{"n_layer": 15, "d_model": 96, "n_head": 3, "n_kv_head": 3, "head_dim": 32, "d_mlp": 384, "vocab_size": 2048, "activation": "gelu", "norm": "layernorm", "norm_place": "pre", "norm_eps": 1e-06, "positions": "learned+rope", "rope_base": 500000.0, "rope_fraction": 0.25, "qk_norm": false, "attn_scale": 0.177, "bias": "all", "tie_embeddings": false, "parallel_block": true, "extras": ["capped logits"], "init": "uniform", "init_std_qkv": 0.0466, "init_std_o": 0.0, "init_std_up": 0.0466, "init_std_down": 0.0, "optimizer": "adam_atan2", "lr": 0.00175, "beta1": 0.95, "beta2": 0.95, "weight_decay": 0.0, "lr_head": 0.00801, "warmup_steps": 570, "schedule": "wsd", "decay_fraction": 1.0, "decay_shape": "linear", "final_lr_fraction": 0.1, "batch_tokens": 16384, "seq_len": 1024, "doc_mask": true, "train_tokens": 128500000, "steps": 7844, "dataset": "wikipedia_en"}
Each number is 128 + 32 x the weight over its row's rms, rounded and kept within 0 to 255. Layers, rows and columns count from 0. Numbers have three digits each. The size before them is the row's rms in percent of the matrix's.

# layer 11 MLP up, 384x96, rms 0.145, rows 126-266, columns 48-95
110:168121116099106130099145127141035094139138176164099115171162126170112133143124114137163067087125123124152112170114141100172086125217130128138155
105:096148124102102120190091163117116154094175194216074129110138132125147161040179092099110089091086150153113155168146101117165090199170064112110073
096:180040185132068055130168139172138125118125119134135111094123056134143098203186131137153056141121205118131105123134139097130094075090147174118134
102:162149134107171139166093106110132094146143153141070107156095125166135137137132155195078078128084137107131075162112117110121146150203089127102115
096:129135099119110113112177130149080167130091154157114087189173092106143158112158065099172100183102081113092105201160088137154154170202147120134151
120:128145116084078083095122093069092161141108110140137096110132150121123162147135133195161040169147136125046112120073033162128131121177134164072143
096:144122141088122092119090108166104068113150136107182113116154076176094126112181083135112069165129099192120144102152131074134113156150095106145116
104:209013125097127077084125126108115126164143128108151160114139141118126090148129130149105136098153129075095108121185127058126128121156147127119108
098:121114133151136097075121119152038102187144129114119105185191061147100154095118144139085086126135114162068113134169132116109157141128122118158099
102:137108122109133146131121097090137155184102182121138127152148130168081135128155140092132121100059193142121090102119182112123083140112135177177152
105:158070098095103123125175143186112073137157130117146132143099158129152138129126091178147091124127149113172132131067109150138144113171164171146128
101:119091099128116107094178094083095074161119131162128053124148131131108107181154132141116147163076145143151162142097061133081093113156104157103143
092:174082125033107137142140123099142094146149150123211153191174121120122133188171129129132130103086158115106147144138158067151106134108128158062188
103:069107174143102137144085127136077120124110116111082067132154139035143115111154140188160086132132087193103060150077053109112161117126119168100143
093:073147149158127137125139163161104094129169159102101098129094157141117100173122102125159092087147127151151152061049057138132151111134124116083146
099:058145133120066115168134139140107179177098156170082078207117127126089136099108138132158162126095191150068075163106168166145162141124109145135136
098:149087134109142132141196162110160079113087074106146143141131123116135150111156081196123151113164170174142156143088097123146119090123042105148078
098:057138223159065153135166150177185134141117151150112100118147138131115140117147112143148122133067181138078104180112157139133141108182136150108069
115:135075143108149094121115194094105108129109153098141177164150137104093120160167116134175096106153122087145067109086107133124078177122144067096146
097:196123113076144083116085096125158118140155078170110139137111144129117100217135017104140136104058128118141119098113113038135141158096156123122118
105:099098173135084104111166180155119170150102088133148123076124155109127137123185099134126081160107140124146096117054153127165165151173181091145055
087:095144107135108124127108176064171092156127143137116110103151171122182072157180128198138106130102099156124091168127082107142118071124146149104118
093:174085151096113122045145150104101149119128127115123141125116098110070105140152061163194098125089118109091161165097123127107117128107119167106128
104:159063200108055097133069112075158105152159125176064138136174149060139138173128162117175123124149156154157114107126108134125135113100123099062142
101:169106173126148116119135165133124113139093145110128153085154131137106129140094111103139105097125117165125119142132060081154047138206089094126158
097:178131147151179150109094162141142121202090122105137066168171137133157148094124177115113060120134101130095089119131124130131098086171125097139169
091:154133114092168174091171118127084143135132157213096144110179139146081087141144086148152136126098187139097093142174139060152128132126151165124137
104:091105168082142174102149068151132044171166136115110104133092140124158176142103148163079134113112112125092090172076109144114160138144104110129126
096:099182185131146138124100133073142144119186158133173113137151105110148137102074088109103084113130147067124140174088085110113174133155152128111081
107:144073162086094184087153189097140081097167204136080092164173120091121141162094089173123145148119166106148121117094150113092123178082141144142093
091:112128135180155114144134142095124108119119101187062152143091091152132144064150125139143129079092123165114149171161107106123150046225066148082097
093:188128096079146186139085147073082077148145141104141117129147115146085170176131089108135130162103157120148140116098080103091177177129138117150107
106:135136098117157082097074165065098175116141111110141124116149116180092143114127109145102080154100127080107118138135092065129089158168131112125095
095:127159085119136105140111134133119088152115159173070096099147141116138063155118145100122109121151111123168145110169145078173164117147077092110170
102:182149113094130129131099189069150131094105176170086140136115145133118207151141133187173127072160131102122128165099148145107100159109147097117106
106:092098131115089128119120093069141090117119208118122096119143128098154108135171169124084139139152134115145121115117161120123131150124143108153151
098:146150135110136101136111130106136134146158144188126102166146131091065177144165103077193081085106095103073111132110114137144134094116118051153062
099:074185177110097149107087168100116099170106145102141107128168132111106107113165118117169127125105117163127127112108067035141145202145160117154059
096:127101091109141133080115068118116128145098129144177094158148164132048170150147123106154181141115158162108121146097075181154105109159156037132181
099:121120111070099210107213134138079114137125153114137072202115137080141175096118122115183174167081160093115121155159088149130086154135120096179132
111:132057148120143127131091139142104109139115147171150140167158161141122096076182163086098102130113188112157144119110147134156141158133138040109076
096:100126105138109114101114104120079157169117147166100147162193099131079088100147161111143105113111104137137063073142104172122086146170170092168130
108:072074090146056068137165168116131085119155112191073120157113107146189183132125168124090102097106179140149088121125105149101111163145084153122118
097:111149128123113169078154201165114115135095156094157115146137125072102120179156070122118122097118078140092165134105084128120147117194120131090172
115:166099151125174062150131122122124153131133118153076127152183100139084172089109163075104076093078195095113103074144135164111105100158146096160137
109:134114164051166095107216109075124128196126113138149133137165145160128193172135140141169052111112131076072115116137182138183131158142148131159110
099:172170111043171088135151150156156153128071135154123117120149125061168117172169046137133159044100183104113136097153176141156176111131138048164159
109:125121107126131193134134163103091095114167116147115112165154073113129109092121121091108112135112146162135126198088147102162096131133119135126071
104:127074133141126125102141189114141079214136166067120123154117136117131088157197090148139081130164163161123115124142141137127119126099130154111137
113:180134177075065139111166129138083168159114152146129071118117083122148156103118120162061120154063148105118099099107110142105071166151144158061098
111:087107084106073112062103139068134116122129141145153125134089120106142134123143148197137055159134132161110122206068100142121139125131105159098112
098:111121161048138132123178108075171080131118121120098124093090141144102154145142100105113084140122082085122077146105124089204115188145045094169132
102:155179168151108125083101123097108141188177193077082067099144143163102131108117174138143086116081174140105106139132107132156101188157062116106146
096:139067172185082163112132115137115091125145207138089146110112144124119147128117160151068147115082113104121113197131160153131153073158131169081140
091:112154106153141140164123203159113068079160127138163063145207077110153131160141142150127155161170157119138103151099129084086125147134076141110096
099:133080110123075141116171181144144147158110205061068168156152146113123103157114102179111140077101145092099178121092123125170172147142111153153060
091:128099128079094098077153102147137085135184119200028109105144139087115111133142104140143153174093126164133074110170127077090105138157169115107159
088:118112177199158067147058081107109161156162088155096125121081164111074139142160101115143091064151188126145075131072120172134111143069111159097061
104:208147120154191171169156135106079146145138154116147138150163126077155110117127061104108109158112117152071094131133118076117140185141126106114138
103:110090148103098151110117159090076121125136125206097124145128120131121136140137021085149062161095121124118111146128074136124125194137116157075136
110:127081117111174100073124158113070109164114117123155172193128138176110105111130095107185096077116166142094089137163085077161114059134121097166158
096:099156125197136175109107178138109132166130161140170083177126101089136168192103134072143105116140152137125107135156042142121088111124102136125071
111:133146127096139115178154115172126119187109129162097108147100087107105181094182164198121083144135101153150111156204153089154092139142115083070141
107:082143142131120146125157132135115170096140108145183131118135144080117104087202129172081069090098127156136125094113112141169135133120112148101118
119:146131091103163165097103114139128097109130176104129154158183099092130149107151106130144137099024146189150122210123108130129133118112130076132108
103:159119103146122181093161191095096131167112152040126131173115081092140134131133090100134142102113128146063154137102119087083079152149079123139072
109:098033079135121151091151112087098142179131096136123104170155135156146100171196126150173113141055134137123132222094147055166082139152106135102150
103:124152153083125093120173137168098105119102115115201081219123105171078173134136115125117081158060082126099110164172095124159082108187135121159135
094:128204115076185094140145141121128109144092144125092079090157102131113121142147113142178054062104152153082130142136128091159131165168192099137098
110:108103149123103131115089147183160125089135227153106150115128144133126124115158120200158105079077201186167080140087085121141152160157088116141097
108:112128153126093136094151091105077089153125176150128122192160096099149150180132144153187112149057137157077041179115118160158053159125163167159176
100:136202166103071209136109112158081105141113120111099133113143110112137119109105115104108098157097109122097125199119135183103141136172121140114110
091:107102148139102114129159113143104140162133099148141113147184067091078115100109083103140080120129087103105099151159122169121105140165163175171106
103:176118126062112125179194153092139077113119179122128171088128075064133151119131119144094131085122147083091126170167141094123120143099101080127085
096:112096066142144181115145118127132120225110142146127082142112148041166092119166132178137169111091126126099109170128093092123098104166112066116169
096:171150171139132094089151107102099151109152132161052133107119093144054193164135166107103121069128131159135066128104174116136112116189084093141126
105:127100148126134146093130130148096126170079112095146131206091107063137140138137166159153053151109135152127087190068058112060135051160142148146150
108:120121140121078139117127115111115113136184171084093078137114208117129083140153083206084133079079131117129136090157146124172155122132122074112136
108:106105182142083099147106134129097096134136145103134144111129122095053151115183059109183078127172124083103114141125118111116144151126093152105062
103:137136129114088173075134126121094136118123228159135085135161159160144141150094134144071149124151103128171125172107087079127159202145092084092105
083:117150097159049146079086100131159110111109153109113119122160172067124087141092105167131130129134118070137152165132130157122141115152131134150140
099:138111164126130052082073165152129117213147211130114125172142140162151129143177107124187094098083148190107082089136139060115079132136123139163094
087:118109114117119181133068091146172168139112139145118089176122116107156142103072169103131085090084190118135137147136096098146180205094146041118110
097:112102188045114125151208158178106131149094128114132133154103141055109159117094108123061148085108171099160107141143114157156147097158161140122144
109:102138100109171080128159070151108109151137097146148107168136094082127104120111172160098099089088108147139089118135145109185107096146128131153095
089:114093137100168091135098190065106121084142134137078104133146110130129125087122092164122169118165194115092166160098107125154124146150048175128185
099:184133144137140134098088185155113077141185197122118164159095056120114165092106088092122129133148199084117138116112150150055132187133138129138086
100:176095215088144101037115200059114141092134156120043124122223141143083128117138095129149109106173088174125081101121120089117103158142097120129129
108:119061122118128163052110169102080144150123206118133117159098096130099189157166140183114118110144155172148105156119108091089073116101124139125129
093:095130126159136179150092234099117085171175111063131135137124112158121097203100102165144157092074193124084149149107075126138116163132082116093118
096:139077142090172075105191131122097136141151143147167131167146100113096113142106156098083180096146150062170139132099188104118143122116147080091129
100:199111144104154081115108103147139134143109142140163124216180149106080159121130193106140152091128195156161100167113100147148121092131159074171120
101:129098119103143115096158172136119070152110099114067120104152144164152175188168132175120115053111123153108163107153150139159064125143144180063146
096:177052158086066131052149099171035125155107208130112126155153126148139102147112097119123117150121237124067130164135120131112159137118136117136123
100:138129086177109070166129171158115144179141184142118120161246154155133150184145108130133128072124168181107091113148115150091140124151128080122112
101:147132163064111142107117138125113072155117204131127071174149127102098145139133168166148153133083092147166134114099141124147141156132150110124195
098:076107155109155166136168183120121155146106142063161124110139148138125157127107158179148090049146153131059116158178141178056155134159085156111117
101:107145106088121136099081189116129173117130148137129142164144086104106088147164089155134147149126096148142144136083109141142080216146159087110098
100:113128094066129128105138083124145106121091126129151128147145079106139122183155139135177086137166097155103092188085111091146113122128121112132127
085:101161148124188159115103181077114115141129128139179064172148035110093134173077155122079126156186097127127118109092162159140125111115081143105131
090:159132105106192171123165111146106149152195151113127068156162053152095117114122111104119151068154136152086120142194099083092111123138099084120175
091:143138136106174158139149117116097089150141144057169135176104081108103150078135143141087140144165130098103033089171142125187129154113122108098099
085:140088090113158150141139106143098145110137140163150070129143110135080116125103086143059109169127191149134080111113096131186114140101166119089132
095:143143124131165175131138151127103144182117104122126121195127112163117126153096080180160107101141157076090130098101092119143149062117096130165098
109:130087097141100140077167130152107158154152058115119110124141105060109114134103155198112142100094165151148129115129107156120118099128132139100128
101:215168127138108181114107176113162126170116136111135097083102154139138197127168134161203102119093131136121124138179119150141092084156135149139093
104:152069124108131117135084120113055146112103167181152151122174100071131118118118158216096130102172151140094076108129145124092123111149145081138135
098:065136171064123105123176136109080119223119207099132111144180163120067119136150157146099101157150102159094149189153128148093102096136167122114132
090:072157081108128124110153141107167115125085124121099154109145117143163147126127128134154136142113096118140123199105170197138135118158080033084099
091:157151200086199098083160158170134124187119106101147059158130162136111172134122131145119091087085111106093132090111140127198144110160142142143127
107:089116117053142159184093102080106105087164120209120105130142087131130109139165075073096096147143160121176095172187115097194113171141094148125122
107:137116133139110116158064143143108124185154154088049104114124145137115143142154115119199079084176131121141103114171103095169077101120146101128119
091:095164089129124128107096137106134141133132113097146125147067090127150110148128108170159094150107188146134141177074153096176095105207087151225088
093:086176112166119156105154173097119141164122126102088081155154107187108068133151146098160057112096147143126113127103118126134100145153070098153148
093:181092106131075126180149216123082074132150152143149130140138072157149151151132037115117118102132159139148121146115047096090123144141135125108051
101:157129128097114144153143137112119201100072133208128124138167148126135164104186157168148090101087107201130115118118078141121082103190153122095147
085:100097104160127149120067189109137069095143133141123144142119164093163217062153087132132145049149110122132134130161078151049142130109137111105062
102:166103129122053168113106145122090186157112159092128133128100111136049138084192080103109095064118143141113121196153135115135096127126097106134104
114:116107108139157106098144143032089096129121098201150167102118085190146102126143077155101073149151142154081144148150082076139143152135114153098108
100:101168175099088147116104150140115118119113180123144138146152121038134138138133127201167094135120118160171100110078087124174144090129135120101054
105:091153101160162176109081121076048099179149093142061085108143104102130165123141188171202136117158096149118121179111096134144130120127040106120158
089:101158136114165105115141084142149144172107170051123056111130121144168156166188145156151128161095102167134098209106127114112056067122116138157124
099:173117139153147142158103107151040120124094110141145141184170115119100167135116097084110109117058097136114133183083107163154163114145112029163115
103:107063076112143126159161136091113140163194171107171113127099095118129149146177089119086120125144127145078133143128060143162078171110106107158135
099:136102116170139103133142086115097159105080154161140040106099173150104198163191094157108100113174155140104116153175110165142145144150171176106130
096:132161151126153077103119119182136171187149106126134157184153096164096184121145133142128174107120130134124063092118178131099069092203147128092064
082:102098188102171124113145174101172052105097148083159124115129103151156168133184119107143062049133106099116087132112132194097122155171177072119120
114:145101130125132108155168211162132090089155103164081120128103156133091203123132127111113092061105138115114083221076110109104097193134123125163029
098:149139188088068122157103172161140109106148125117117152122148146114091101112122056102106093032108139106154088146149108145116124155123129128099112
101:077067118149114127124188092117086097141138137154191111190059104115140150112137198129127081140114128153136128177128086150195128166114146129111141
085:167067147044132138130165177119142072128138088124168065165088111145151149127121122123130158126184196078153121172109117085156118083144108110199108
082:162139187115104178133085186158145051126160090127083111124162114152117065102170127104165132149113133112095117202112097063090100130112145112082139
097:128148142092126165139155094112167115143070085080162134148194084136098192129156131166159128161125119157124136161135132136112136122113097091125122
108:110138152106101111140199133132103156224101116156171111100100132073041131136110135107134126099141146106100152167080134090195111072134110076144181
109:113158161132110136147095177139134133115123114150082151124146127105153171144135070089178116125073148153148119165112127107128132210127149093062072
097:146111130137141114110154193180131155164143169114169131170157132178101150138143176152166112140048183183154146110091133130110076169179108154126116
093:157128153118114174134081135116139144149135132072079152077117139149109119139120095113179134127137192105123076175115089131116068113162110110142148
093:110130164124151139155118092033149117093098134107131118107111099102132159167116153112135131126136134148082154143145057127121128110086096034100158
106:122123089074161096138206081134145155152094067215173153149125125140128128140118107197086131141102145161092138132096121101175110107207136117146156
092:132116213044104115102133171181059154158169183150153098156139144135071151176124094102171122112118185065066079076143086151149133164096127108153166
089:151161104134116122088195149104147117212115147069147156101149122083089139120166150134169154109067092187131143154192154154137110120188160101113076
# layer 11 MLP down (transposed), 384x96, rms 0.135, rows 126-266, columns 48-95
133:097129114113126105165121210143134169129104168069149156196097113102152112149124161152128149138201161099152155072107122110109113108134167109136101
103:122139139085088112158125111098088066139069134128165157101151106100162132183178102189074171160132119111135110125114088129139083120124202120105133
091:115123107146141151127121127156092131163185105149137097131108132111093142081052165192071170123179095161159116113142144128163151161163099130127073
112:144153157072131125160115128116037107142156109107118112126094169177116106128187181081118092156113139147172174137155111138137166122106129117089145
097:128162093065146085108115125122096118169113085148091135130150167142053086168087180111061135121110106141109134094114174197145156158114174152182143
118:162128091119153125118102155112098130108181155126129088147176196111123102137081117149102141115122153055156157142089150113141135134129200112120087
088:125152077196131113119110112158083169165104083167151103088152171160102147134184095150114137123163076154096105147119155115113079129100108133124056
109:124150101067116172157147112150123180120098139117112164092123147107137111143129176135100188076111178145112087066111102089148082149189132118197152
112:100075160134095110119153122172150147094102155108149131095049136080138135090132150122110155191100159067110090194067111178143106077150177111162147
093:078187175141128154092094164118159094165171100133106151119118155091100102210082110151186114205165089147111126177083173132116150125144105123073071
106:122168085115184116108114132129078137134106118176151095114120132078075060085074140141121127166111130073084128085128147142153139172099128142102155
108:146188138093133159106124075157117120080178128179132124188164117071087175086094116146117178177105100168115115142144139115131124132158109100157159
091:101125085104096094143128129146158112125175114200093118078130155132145127144082092076079189118122116152150086094131190131156173113174087133128114
103:119130078137191080148087129088125140142188146159114095133130122171100111140089118109168112151118138048149085109151129093099124173076145051112183
099:155143119116137171154190076151050085103086147123163138141108130127090171099110114154094134136087116104112153191142123171126090143123148107079100
098:128186075126124146153120081141142140191169092103132108124169120099120131112161167082101072108133151074118113169136153128088134130161146129167083
098:109117149137157111124129075129186153149087169084113120141078122138130083109166111104140143122171087126104136079133138163169189074126196191119156
092:137158076141146125080143114124118176121133082131104124091120099121153154122118109142075159141215119092109098116128101067091137169090116121141199
122:129187124122170097105115087117088138077127138117129109120184118124140096102067131162124096120147121140144118094127174145155181153037066133170090
095:156115096096090101148124122096146112096151122189147165129085117058125126128157157147124137152118128142103105108107167151118166087115160104162092
100:100119161124205118162082068173113197125178110120100132166154146090175069127062116122137176104102105110119133168193123129126083158129094141100085
091:142083129103087092095134170164109121124190111168124145162207067180106150090132162128027192186127128093120148121163079115085153146071166107107179
098:093170113143105106140124102142097177120125117092114126145096162106159204110138128120151092140061138159115135095114077162139107096206121087165099
101:137123123126069100096146074098118151152116138063147124072138141172109116118160089131112151218119146148148069181112135145075141093120132172152126
095:134101058179100097134066135111118084175140102118165112108159059193129081115147190137129162133093099131188131178144109141138100147109199129144144
097:156120163167119070149146203124124097169114140170181108094136185171135163091100140101136109144112110091069171098189126090131150119168102107103126
090:111124165140114070122092083176094168101156126118113171137105170097083174156113103162122134206146128181152110092153166181150127058094121160117060
099:106101191152169144138103121133172222110098135114152170138113149055158099152116126140173106100154127114183115126156090149136117145075162120096106
090:120137128140163167171103103164124120136046111070107159182113155090106107157167161132163131116098060097167143131097126127089128077160109094065111
098:089098099144113145143136107070110090120144131114135133072074131154028114102114141194098182176144104124160151167163095103110177195093176115118076
088:115122136099133158132100193137165114135113124120159090135153137160145113132073109157125119116172174093100152137134117160170098169052108106113122
096:133139115136122113165152107126091155112080193123117114095167132129099080145094187120109098141091143153143115092122142065179129133147160132122116
103:149124073156201202154136173146049118090122178071149177098108137081142144135129127157144071139093109123125144157168103137137127118075106121096139
087:151118107134137151070125147081089115163117130141090153168124076069124101112133112129136122131097111181133113173160111174138069164137139093163099
104:146131132091126139114190135117076163180099074094144145127128128086109103069093140128124118142130157120144135140167132160156123080147186148188111
111:102180095091136093167179162129124083159161103111175147158114108182107133193124170148121128124074117138139117088109146127123097104132152133120152
104:163164099131071137168131128175167137159151159132195114153128070080108159104137103109111120137122059090170113143152104136121087167140083112090108
089:127075135137143146143130106166139171120141124112159147136106099109153111105115098198080160163160111115077104083088138095104087086128145082089150
092:154139158082155108190173108151165144062145136174142152126116129118119104142091110099132038170076181081136121148080158111163109163178128128100060
102:118131100128150133107083186093108103094138200107149170109179152131074107147099077114113150122113151134083163162132124132029179102136138135155091
103:133149139149143142192100186089167155122102162082143129100085099100098175152135120090155167129152125073097111168155100153137156087106168152132160
100:135122101135185090111124090183149125176122094102112067049118167177168156153115140094117144103088186098142160181094150062143123085105079129164095
110:124186099140134070054192129094129088129147138109120121106132122080179083132135120102106090157152114108153149088154140089125108126056089127065115
106:161163133134154074138117127140075117075137135107132183080124144125073104136120132114118138129097126092123112134141212116157102133107081171131133
115:161105148145085141191117201151151090132085139154159120106133146121148123132136102081128061075138186178135110164134104147080105088176126167179119
108:136110112160108113152097188101119146177144165109068136155160133100113123093160143155154062130129091145134086096225097103161222072117143136089079
103:100039131161114122122143104179131136091131125093106139166121146125120125108117116131130144145130157116114162185103135179107150196143149160143103
100:087095110116144135123122182124102189115068117085124135147132121155161141084129124129139116183156148150168133136135132150129127095034090118128111
092:148113125116070137159129162118142172179103125094106112075083101057131141131148163117152128191149106075127114109142118121101182169104188152152172
111:109133120154165151107133136079079105112233120095109138149045153119102148069137125139082127135173111137077165139113101160156155119130099128126126
125:133157100072107131149137131087129156137159164079124109143123177109132145078174179134134172088134121150125123141115131181080093171099143105067160
097:102162088174148136157155138169211172124096117130162120174171122161117138136097090146125110146121114132103135152087130148137129112146132121161065
103:096139125066191143158115100117085120148168139190171161127145127116146120116138092148063066162148122116075148172121132137101123131103171096163104
093:163158106156169123162122115146164139162091101147171122171139061102131089121120126109134098085105123192092115108111083100122121089085208132126118
091:149097153130116174084138149152123137106105110117127132143133145124088139094080132136137092176143184122178110207175106115152087134142166182142149
100:103051106121127113140201084097128127144113093118107158153166148141081110139160097147158184182119074155166170142118107188158112166099130068149155
093:108186165136121116120115148109151174101138103106131147165136162176191047163158131162080143131074154118126205121098165192123107108120136084137118
085:126197140147109146150132136125182121107095177161170137111108115119180126172148119116118193140115141167117209129134119114118145101180055114104165
102:101104191106089108113105180129147150092110075125118082131130152187149142114105132132126117077212082161140170160060154192094096169130115124115130
096:115142168144099162142097153127074157147171122076167120100089132123121140129148092135130147033101095125096168166127116136161164052090095180161134
124:140118207159116147162081106135149181136113107126135099089135117162103082134117169164117104077142056149111095140134091104119141206111200153130156
092:104102170194120142119142123115148160157173076101176144085128148145138199157148121096121073179159102113106124105116162101111177156096114151140124
113:110153118071106121125149074129105159078154085121188142155133234154119149180153142091080125192111116098113127164090157126134115126054130074134137
115:119097134136160114150118106095104167144086133114160150165147135145164091133129141123132155153137109077118181114156132050031131101097141130154163
131:052125115146126091096092179157065098144151146102081139115144108076172100119166189153121121151122116119194107187121114146062122134154147154093136
109:113155138084114170166161121085093083103176105145113173127127134126100149142110121092142217183159108109138128122063106182146177088091067131135145
104:075103155121133139101161108108153054194118145118113159075118154061158071146162140106208154094177093134096110129105111130152119115117170151096141
102:145132093116189154178129103150075089118109128155123116105090156137087073105103174093173122139157101103123138160149133138167118133094179143172083
094:138115087170103149079133096136167136063171132133050139096135129133192174105072128123105191120117132126158079103137090155172127106080093059146132
113:140213140102085091146104180102075120132139117160121153109189170141116135188128098119124140128169099151084133089129166174104166136173129158082129
109:046110136095087138110127120156113174130203151139113118116102112113091095154123152164092164143214092159153110186151138128111187141146120150133113
096:167136089131134140143129084066114155088070154113131094104153146102134127115132151159160150106172125232126142103113100121075138172128185106093133
092:101140125106117105155140146104118107157087065149129124116184104185096092127111150125163140145063148164153132096130171148130122155135095138135203
102:101137140110129064153051126153115146135174130195108121159169136100102110139153086134183155128126131140207113116108129111126135127211110095161119
089:125131208132108076135078164153180108124127068101145177131154157156181161126127209156207092134142117116182145100124119117111141107122114136143090
096:081108105187141150093094111133139172153128144135141090105136134126124089151081088062130156093174151129170190137069126185126153080142120119179171
095:120174116106156108141113068140073135096176139233142178071140115152139106140124076111105140144114163084091123075167142136113128135121087070080128
114:126144160169106099135148101117115134112104129041145104094092143101158119185138128097136166145142098079095163121075132158081063117141093174103134
107:106107142141192180059054112138123142090176128173146166103104110174100098119111173117100170122101106156100122121076101098160132156082145109128179
099:123094168123091147162092102152110124085104150176148095172136105152109124093164088161169098147118123127091092167162140146165084091186070163095094
089:116095160174133067155142102163087113167122128171174147150103164118104148127126168075112082098081165164094160105157139132148183119124158153187097
098:100154155113113167102085134142169075063078087124151139107124092168133131083166143106045202112163143135145108097143153115090091142128146098129171
093:166110165117113188118134175081081188122178092091121130140144115173114098105074144160157118163140091129128138083177137155157100119117169117135080
089:214145128066125104119094129121175107094140158160166139119127145099114097124110116054140121129169147083126115126131122061219071176062127118109132
107:123131108113087117106103160160091108130134163101172089128049166104159084134100094149165130123098106085154212120130128127141097188105170149111168
082:168101124161130126121191106144154151097058104105114174122115104063135142125146118140082157157071054132135092100090092140131122025113154127144086
097:115118144136143120106111068174127131127099084168114097098077188159134063159161138109093197121176106180138089096064127150180099098091181113097173
090:107136139146120126100099124128130136093176108122092130080099070118107154117107142061117161135195146098155120209173115102138081037138102107156118
108:158149075082101069173147131130098123153182094110091206118111076153077148150167135163159162108161153102121093106172108176151131169102146116106122
098:201116129177111069171122120183100136131130132191094085104130194155110173080096141079123123136157165165158051094129127130122080109079165152122160
089:164157085100083169126109127098199101149103102151103135143130165100152110087124151135098101090119121157082119113154147119156061092116112169096149
109:098160106144158165151146113123186136128133116171161131081100061114129128154148165134081163151111109120124113136126112189103094143125170107154127
100:102144097182146120076170158128063122094150063099121155147092134066096166063128102090108145127127102143138104125130107136098094149150066089165145
105:143120159136157096129091114099149169135118144101145129185127121129116127101202211100113081171163076167091129169120105151086123131102155131138086
097:115156109107141059123145083144180155108189122046105174085113084135105153128159141146074097162153062086117156119157156090160111131096118104106110
104:149062115119153113118139101181122168177134116153104177164159136124132110114132162057069165112151129157079124096154139146086096154092165166143188
095:162172129123092119093138147112120104118146155171183113095074100155054079131142122133106154108166144133117192119124088140105084098173094165128147
097:138166143066117157116139113167077133110133088138065075134167109128102156125140135144075133212139085155135131133132117091167131140070148110109157
098:116138122131117065172103149144201160078100116099109112116178143122090095126097138119101126066187171138094131121157128134141114202054127126139099
084:165098088113155177160150088159103108106095125115120201104138142135119193076137090118105093134055137168128101146167147078158070125128187140126098
096:123106041109131126097127088110073165155085115145143137151102136127124115097113149130145118146198122077105155121131100166101145135163107151152081
090:141200126156144169162114189105108108161103113141178128145137106103140074149093100168178179142167109181108139137084101190135098101074131104053105
084:108111149066120072098137116130109070151054098151121109060091123119145152110121150133134143106164093110169122092188139096102143145118096152178172
088:135156102117125097174131121103115107138154082129102098127204093150111124108129088129123128139182107123107194094100086140165181159141076083102190
111:091129119054144108136157128169139088147088151138151090146079116121148141121096111138114144216210092138191115139098135082154121129116108196154136
098:093137160119145105087177167097098165091128148163149117162127158109084096112084081061118090139177141074088146097111160158099167169060117129109123
113:162155140089151101150177064139135115121154079151122071100173167103101105083124115109103146089081143181144163113115198133196083148162117118149102
096:144112150180129105150112163137190142101161182073096127084158127182100126101116101103084136102190146093158076101187065137118110147106132155163151
092:102144164129195102149156084137096135065151104069143028130122133127188082133143123152114109148202131152080107127142147150157094171097121167145124
100:094096062154091121125106112125094126078100155093093174089120130151174180148153150102100123157090174136142205203104077116111138138127042114097120
108:106130147108133115105161103117115120129105113139084162088144119139129097187151098138101163056113079111128140109107118127105094087201143127100229
123:160132065119148078091100165147179145114173102139112115167125127100110166108134175106116130148117105148166177104117105155204131183124126132108088
085:200142159117118150093180138093198152075124074162134122144152133108177109116142107081099128136138160149088131089189071134137119113152095133108251
087:131135134190104136131111146105145140138175107092085100119105157125179155121082174090116089235137136074159113157116120149099177177165160100139084
096:071103154173136132051098122128113223130153141093096126156203150111170109145066143097144154177127094145108121102112131140140113148166122142095142
096:150144101105131150117176162073169166132093148109059215150172126129144129149107185132108098091115079128132101109139139118143177066102255137145080
082:156177119124085124135153136161074139111118124144141109099103152182078072189114139126174144190094090169164085070101169094224153118126157118163148
094:142148088120145117073119105078103094110123091149149051134162190123134073115074103197200141103090101137176089108179096128099152152126130145075138
113:134194170077161093131134113154072077061099157077101148126127168096172116155080112088149120089067137160166128145121101191175117125110157163185108
092:131102121079134125129131126095124119041123142109126168175120128139094143170069131127121178106209176097141124118143140104141077179112120095115155
105:101072182141085042107128120174149097101137170157162132084134136157087127183110079162071142132102163098127169116116185115118187140014138144144179
085:066105172116104099135101153100159156125101147207143140135127126085195098104143088099109141091174144078084114069085075176118132157075117148144124
107:076100117163064132140063133153151156144116127082146167131123173106139144113157142133129108126131157119184134198081150183118098147112098117134140
096:148117139107142098144141107178058098138174082106133131079047153136126155152091096108164141119121108122082134134125146169108163086141102145140125
099:128082165100081155142080114077128134084169075122129138081102171116176106125117079175059156166132126148173131112177141099112101064163130092151132
090:058117101107118080132133126158106076097135118135129132086090139177145165156053090130157176106146136118085178080185196100126178104150116133166099
088:175118150151149130103089127163122154132073121158131135131097140175153097096107147173093168147108149068093166120126132150108107201133105168122098
121:133072081133110149137098150116112122122159117155182128096087108131088138145147166058151111176107110155167117103174154141129096168112111192085204
092:119114061096073152085169186157109143129139130167106198162143170125115113143120124077185146119092125138061119120096149164122068156132120107165132
097:140155142130136047099058076164098101148130144170116136147114127152124107137083059102101096175177143101129179113107189073108118063119103128134156
083:114156181163173144109161065113134119195134151062109108137177123147076073092092157120126102163124064167158105099073160185147153145095177133094152
081:131093099139095096183083098136065127122152173123136121147092168148111121131123163033177102101118089115151136088119118149129164157186135097192148
089:100117096114162124117113142146118145118153159176186187182091127183105096140092089154095155162161154121072112124110129163144122138140123122112077
100:121172131125103146173172157052109150095114079161145152086151107166157129134108114113116148121105140149110091177145099045090102159171148143133125
110:130104151151172103147096178165108129112160115101143130198099088099176176113147126094093165149138116109182077153116085145129086061079078112125105
095:066149137137136127112117104067160164166143073143114128120127122043160127121087100122128186103208125126152116152150128084098167103046197108191124
083:075136167117119126167158148154135103151139103148151089125123104088120162115121129151171135106120088175176089068112182091111104093144105111169150
088:083141142118130132132193161131074126187186180139096160083081181139110132165146153109126157128096086145137138078117141101111100158160140078105086
100:103118153124141056165101127129223129142142167093068159073136167120135108133168139073129099070159102131100156083182150078124099150140091122103136
094:133175176171192161168067102168108136085135142153109122128119093105111080090117140165129112104173099136102183122107132133116142091179164215082095
088:160125083178150129143133199145093124150171108099179155149155111136063070086049160124112159111118071153117132080183125147154132139106146094114148